config.toml
n_layer = 9
n_kv_head = 2
norm_place = "pre"
bias = "all"
init_std_qkv = 0.0207
init_std_o = 0.00487
init_std_down = 0.00487
lr = 0.00135
decay_fraction = 0.895
decay_shape = "linear"
doc_mask = true
train_tokens = 265000000
Each number is 128 + 24 x the weight over its row's rms, rounded and kept within 0 to 255. Layers, rows and columns count from 0. Numbers have three digits each. The size before them is the row's rms in percent of the matrix's.

# up: layer 5 MLP up, 768x256, rms 0.0646, rows 619-702, columns 224-255
# down: layer 5 MLP down (transposed), 768x256, rms 0.0517, rows 619-702, columns 224-255
up619 115:117140136081096112137167112158121144151095123114155134120096148129136129146158109177173091106136
down619 105:120136117138171102091137131120129116117153125101123125145107117106109150120167126113120134186137
up620 108:129112115119103100139141107123127132147193136140159129173121105114109099117137113134127092097144
down620 106:137079166132185111172134093099139148126106156138122105102100112147155151127104193132121115124133
up621 097:114121097121155182137199093136123120092157141127141092123093132131101160102128136146140142112068
down621 089:127102154104111111113141133095153089156145102128134125168102140136159100145102140129156153103103
up622 112:081121093114087095153153144085140134125118105130144110115110139122124036144165134177156133119149
down622 109:110103116118175151165144081205133091078148165138088126158161079147159117093130139115141110131158
up623 095:148111182096153141111123124139161140124146110163111156153156109091177141131159135093115106124122
down623 094:118145129141099117152135140134123170091130142160147106170088128142151123165080111132136138109167
up624 103:138102125128102127172147144152126152135170126126120076144092158100143130118130150155118099069121
down624 100:149154158179093135092115120104101136171092156136134119152153103126091155104109142112138168173176
up625 108:126133135119095149149184117151144088110103132126123129123117143123102131152173163148142097085103
down625 085:148136123127135115127157114139152123123126133124159132111133115147123137143128121144131096122109
up626 102:136118147079100157114143132138120124093122101142131116125091118113119162126113106118150121134152
down626 104:147140136130125112175173105153111132181113133135134190111145104129107148119159136143105126098142
up627 082:147140114154074151188106119139097128166102136162125150132094098123147111172104121124116135110117
down627 082:113135163141125096121132102113140091116131155107134140114093120096106158131122118118132154122115
up628 099:136096153120114134166190090118140148116154168120159095143140119116103140138110107110149108109133
down628 097:100134100117145097186141108129089135141120070128165139126148160129134133097133136171151166125113
up629 097:100150106117108147125145109139139088114101162144131091124159088138116157113100149122119134066095
down629 091:131158129110121129167116123136115140164178130123150166114133168140136110130172115140121096109106
up630 100:124124097128127097186113132139161121099159140122115137135143144147102118121186125144129155119142
down630 099:143164130139127094141145143085167133174135131141143116124084148098092161133136123130151138160113
up631 091:141120115146114110160103120109124118142113145177165149136138094112147042131150142126154142167168
down631 098:121168118133129163140162139106103152131102097118106109121092144122134174163112118078090114131096
up632 104:145090148098086131112102124166081140095134141165085130114142116146140136091144098126190143141149
down632 095:145131130150140155132120150077103119112106144152128129096101125122100107154112140150121123112139
up633 102:126143114149075147145126164109095112166072156139133107098126177098140093124177117177112110154121
down633 104:127104157091165128086137128140166150138134137118128120134116084147125124123117141114126116157159
up634 103:056121117140146112120159140148109115155148108161157122128081116119143085099116117135147099038105
down634 105:141158110091155121155100077107141153144139140104126122116151109129131103080078133140116113142158
up635 107:138140127103069116146131131127118071106092140120126125155155104125129140141180133197150114100109
down635 109:139146173125127109119156136124134135153102126131103057120110112097122148137174164123156111127131
up636 086:135148104126145133114156098128119113140111129118109113116159143131128175121104165153111132113110
down636 090:126146108112140159086145155118089143097135115131156082136110109135147130112118092116148103154139
up637 105:135076120113122110112171127098129150128175134133181134132153129163105098128159117122155116120132
down637 106:145126123110108115080140138118103121138152144101133150127135123145156128177083132109139116092168
up638 101:094127109072118075134144133124154086174154143086123078128116121088064129165150123166096096088128
down638 096:164123113113099117115190143137110136136146087101130152135184141170171133111104113113130126142145
up639 101:142110168122154127103152099129122113114102145135166109134129119118134109113170133158093125135087
down639 097:124153128133161144141126096146151111123123149112158153094132144156155145164121140146172142102120
up640 091:105145158097124100127148085127130157147143110138133149152142110161169135121135087156173104088123
down640 093:178140135134096104157104193131136139134108114140113141113156126179109141142117129092143082152124
up641 101:127122127121108138122107128127135170168127114147147138125128148103139070128147108146138125106151
down641 111:089106152174159193149145126173123155155150149118123180152154183172134085087115145122133115133130
up642 096:130123116124156159117115134125134132133129141094080162137085120080129134120157148150109155094137
down642 099:124173115102117130150110147142113116130144098106169119118141173167179179116101119136141162157135
up643 106:098072120079127086092100150139132132143102110092083083114151159114121157147129126181103137084149
down643 099:138142140117120142157114133151122161158122094127121113131107133102107134155129154104100121121120
up644 094:080084135100102134135154137128124086167134106131154107090130110148148129154144126158149133090159
down644 092:122164118136142153059111117121121152122120108073096072132134159121132123113110131128114126204123
up645 111:140155157106127093125164126110104134129087110145137139091113077135121126177176126119155109094111
down645 104:117083121134158170131102116165149124121168116148132140125108139115123128134133104119123161121134
up646 090:073109088114107163148153145126119120193117146141125092149135121140124107127121107130127102142115
down646 096:142120132140146124123116072121126117118094111122175119137178125135153151168098141097115100159125
up647 114:124097150077078103116142135139136139111146096128129087148154119134131143127131143127147170106141
down647 110:120133086106091148084091130117146127163127131119159195095123138118155113143123115123112100151136
up648 110:133123155135148141147138111171123156103124128163143112126116133102173101105129130154127137123146
down648 108:144129161160140144073139107136101146109154128103107110144140130173167135136116152097128099102137
up649 098:155129155112084119113142126123098126126127169150153145129159148137139105112115066105120100130138
down649 100:140113109159122135101152144150164155131128140160117132125117123098115180130109126141121138109123
up650 104:183093133120159116141164118147124116086160104129129103118109106172138092132132121167153149137154
down650 106:115166123088103133110104119143123128154122123135161140140126115145121133111099115132129106130135
up651 097:130123120105114151163152075136123134128126137100139141152122102132110109139105139134114111140116
down651 101:095147107147144126145138134153126118110131132104113097127104128146083113133146096100091124116121
up652 097:151137085115117149130148099145102124129086143162090079128111136130138138112108130139134120142111
down652 103:149092151151123147101113165103129144163153129111124112134152092105138158095114151111109135170145
up653 109:175088149136160109109172088129127106115140090117139134153146157123151164147107137152131128131101
down653 099:123150133126131166101138098141120165162141125103153137114109091120158171113098149122102118184076
up654 110:118119109105135100131144131157120104148086138155137080185130121138100130196155120115154074125135
down654 109:135161102138145119135104095118133124115154123142106148142147172127126183128146121155126134153129
up655 105:098106153092120097109110101133116150122124109100122120152120144159113100147092145133139156108160
down655 100:199148189136132148117139147097078140142111121112122144136136142130121137099139127080096145135112
up656 090:112094137084121171132123123131127112155149108114105156159078125133094125217120166125086064050127
down656 088:142128159146132113129115129151141135114175132144126142113093134096117117096136169093138114182153
up657 107:145123112132127109079098162120113135147121154146127145158168122096164100118116154132126109150143
down657 097:107135147152175147123169143089140168114127082159078146104122172161152126092154142166179131151083
up658 088:118136127128117084129152114132140111102084103115127146182140126111126085146133131169119108145114
down658 083:153125132215155173130161096133139145106158148141177131142133116136096118109153153171120149129123
up659 089:137146140127099168136122095087125096111100156160141163110144107128124185096158129118099129114112
down659 096:094086109132128160123126138183095161127124165116178103171107139107112145166164125081109145129134
up660 108:177125152130106126138159127141133108088122098152176151126102103100159131131154137140106164150138
down660 104:111111138116128130150147113122097161159114130147136131106175125134134144110122105078120112091129
up661 118:102078103114113137111102119137108136184117159127118109132179143108158152092136165134100151107164
down661 120:143148106131094110135125191139138125087120151132149133142144167096114135160113066091123114170108
up662 106:109097170123109115106062132116078147168098123147147121151098137121150105159104159117131102051095
down662 101:130144121121136142097115094103123140157147185171103123095147179115124097146127156126129143116137
up663 095:147142144113111141125123131105094068153079137091136118148130148166161129146112151091164106063140
down663 095:092184118115106107170124138166117102143154154157121155105126109104136130124135126185121118169126
up664 109:139129109118119111110117134156116095081122131140107161154101116193112115120087096160131149170101
down664 106:135122139142123111127123121122144158130117122137148166087114141114103110096127135138111120110161
up665 112:134110089087133196136124116112096136125121115178151136149115176149148109160129100165111104143158
down665 113:139132109115131118160177135149165149153137146133116106110136127124128128140131148163114116151112
up666 102:166097086142121166161146115107115116159122131146115145142117143115163131081095092127158143135141
down666 094:156113117112135150105129135135113138132126158100103105172089155120108136129176143146117112153130
up667 114:118154144109114168127122086079133119143115146146119095156129120149155126158097134139128100117126
down667 119:164133097076116145144119123124173144137133105147136120123108108154112133159083178113125133150133
up668 107:106128104100082135125060132180087120115144098131119123150112107153161106106129080182124101134139
down668 109:105105155115162136123141127115113161081158141125129112157131103135074158118110133112139130107091
up669 109:128129127085105124143109123192087124137137180122129123142113109135113142122123103116180138116128
down669 103:198100150150125141128164112122136099111127093120156098142093113135103116111129144133112140117132
up670 100:086121070123112158141148141115155104141167136113138111151086170158121096101133109154102156119107
down670 099:133126190174138152096134164131120129111156116141122164138142103145121101098136087099144123165113
up671 104:132080138126143117142131101156125128123177147105134100138146131114123112118126149128107109134097
down671 101:132196151150096107128142103073126177157136120130145116138110157161129150125108159124138134102139
up672 102:137111141107097163144102134123099121145116126141073118141131109099138126115123110147088133114114
down672 105:114125118123093111126151094163119139116187164176201188113151142162105122124113137104146138147167
up673 104:133132109120112154121151099164123115115093164190139075104143128171152126132146114132132122128163
down673 110:125114136119121077185119166072118152164095092129080145144111135096096084168138134120132139094134
up674 108:114076106115141102132104119125148073143126129099063117136120117111109145117179172139132129139146
down674 113:100160155157124114116123126140149113153135135134143118088111129076078123124154158134140106167097
up675 114:102125112107108095148111086163113117087121075094106133179102114160151142222143146158116117073114
down675 117:138126140130135147106163148112130126140162106112125129085163159103134159125116141125136109108130
up676 105:075116130093132140104125088125125108154137089111118076146138081121155123086143127112123143137130
down676 104:128147160093142106160093159158152127126139112121151106116115129166124104126108131144119134096152
up677 099:142140137132127188132133162087150137140140161109157132146111124089130099148128131145099169143133
down677 101:137085110135101041152134099086140133101125127146135147115139110175141120152141118149179089115138
up678 100:172144109122129127142138106168111123094138094137099114123115129112131157110152137164157117093087
down678 097:135133148161080117130111151098105139123082135115122108094149129111110131084102127089180154125148
up679 104:146123139146109114115166121164151119096145148124138136128165101181093141156154136125125158127168
down679 111:113125092130114163125139132135111119106150132112131157166096122118163147142101111142124132167101
up680 098:130129095139124149121124106128133126129088146128131133167138107102104106105116158146126138132159
down680 095:130159151146151080097118134136169125106173090126139190155101165126132133086141137143124169114144
up681 093:142137126142139125139156122159126140076150154140132091101114131147102111141131075123164113095125
down681 091:118084120165126154109115124120127142120122133165127152171120151148128094116129124136127136128146
up682 098:128106118131115164099114114083100118147093147131115144110154092144135093154122193097136084162125
down682 104:101130102108116101165130140114132093159141104123132137144135136116137136068123079101162083113130
up683 107:093128137124103104125115110136124127125118116110161073142121172140150089119131178143145110109118
down683 098:180157165133108158120082135136137111118144121134103124115137128132123118128120126112136126131122
up684 093:161105163119134108137158116147118085137088142123139152167102112116168084141154134124132120116136
down684 101:149117111141106110129148156112131106092105153100130133115135146093104149140128156111146145096140
up685 107:121135154129094093150115156202136155132106136132135141132127137153111114133131115127150165107116
down685 108:168111118118124138122128149123146147110205129149139157137121092083156120105115154093146147147110
up686 093:174096149121116137102149135107147092160126114166162159099192114101142103178136103153139116131129
down686 092:137103100157133118118128151097107143166152132149105156137136149167136148117085125157109141151164
up687 110:133127075140103105142111119139127113141113097123112148149140146197115107123121115130164109158162
down687 110:114135144114146181095149110137142103084145097168090151157136140128123117117137128116144088106154
up688 076:143119137123120181162157107063147134089141116167126108114144135160125098111128122140109141177120
down688 086:165178133173150078120142125169148143173095161147111091116125152134144112115144149101153096152134
up689 115:158133115082134131140116128164114094141146122118079100166121151087135159102111155131136115080110
down689 115:122088098131143099149162123120156105186102172111117169131123117105117126121142125126154163099193
up690 091:149104152108140127143097123103111116170094130126127115106101135151156104142109113114179135162161
down690 090:104151073118102092102136142122149122140108134125135123110098154133108125117136138164131144160142
up691 098:113148033132098169136124080155124141159141121140124102140113136159143087117087100181121098131093
down691 099:115103167174163100076112163095134096105140114133122158151119138144104122156168135122086128135128
up692 105:149118113123136148160175102136165127159120143144148124125127138172160092126114118120169108160130
down692 103:150135113113106107079135117119097178138135121103143140138154104105117100155102121152101134131130
up693 099:138122145149138162175098114132084141131101174114140112116110134151141125110134160114146112149132
down693 106:148126137143111097102149183119141106121143094150105143162154133135119105123104141099122162152107
up694 108:123112109133093118129132129132141110144105106150104118130154098141133122135163116149129148180136
down694 113:111135123155158129137123159146117087119135139131126112097112116119144112128122098168162105103111
up695 111:135121106131105165148153098144139087113125119134136151102109144116117138161139154128169141123115
down695 087:122105114122120131145130106141130110121133153116130134090125136122133140132132123147129129126139
up696 086:138139156128112090152119132092122098173149116155127133112106181137098093153126114136123137096150
down696 090:129128125104168139122130142138130128115127111117148152140133115135111175128131158114141127165095
up697 081:110114141086102159118131118112106150172141057126110115175135168146134062127071101125094138116133
down697 091:129134105162086091116109130132108149063103191094115150113132122156087124111121133117129113153118
up698 100:136131142117111160147127134123136128106110139151164133115069156134158116125150116128140146116152
down698 100:106077099115151144175158112148106095102134123146157154106134104147177102093104136137154128162159
up699 102:135099150145097125111124161107126164113143135119134113131108142178140127138138130145144145139196
down699 096:105151104070163157118135121102111144136099152135161150120165127145095120125130154142108087146137
up700 108:156144072163133147122154128170103136128137134147124107136117132155141146110113095131124100150123
down700 105:135166158134121102144121141145118083088166128156154117146133183131112108153165118146166127111123
up701 107:110161081105134130139161124118148113112168062127130080138098095177113123113138106114126111111114
down701 104:151098108111107143108112146118142130081096113116163135116110095147117088138124126106137110185136
up702 092:123093132081107145117144141105129144160126120125130120147155105158106144147134100114132058099141
down702 095:140113142145071114116136105132120144167121115135092177117142164151157125154108153113086113091151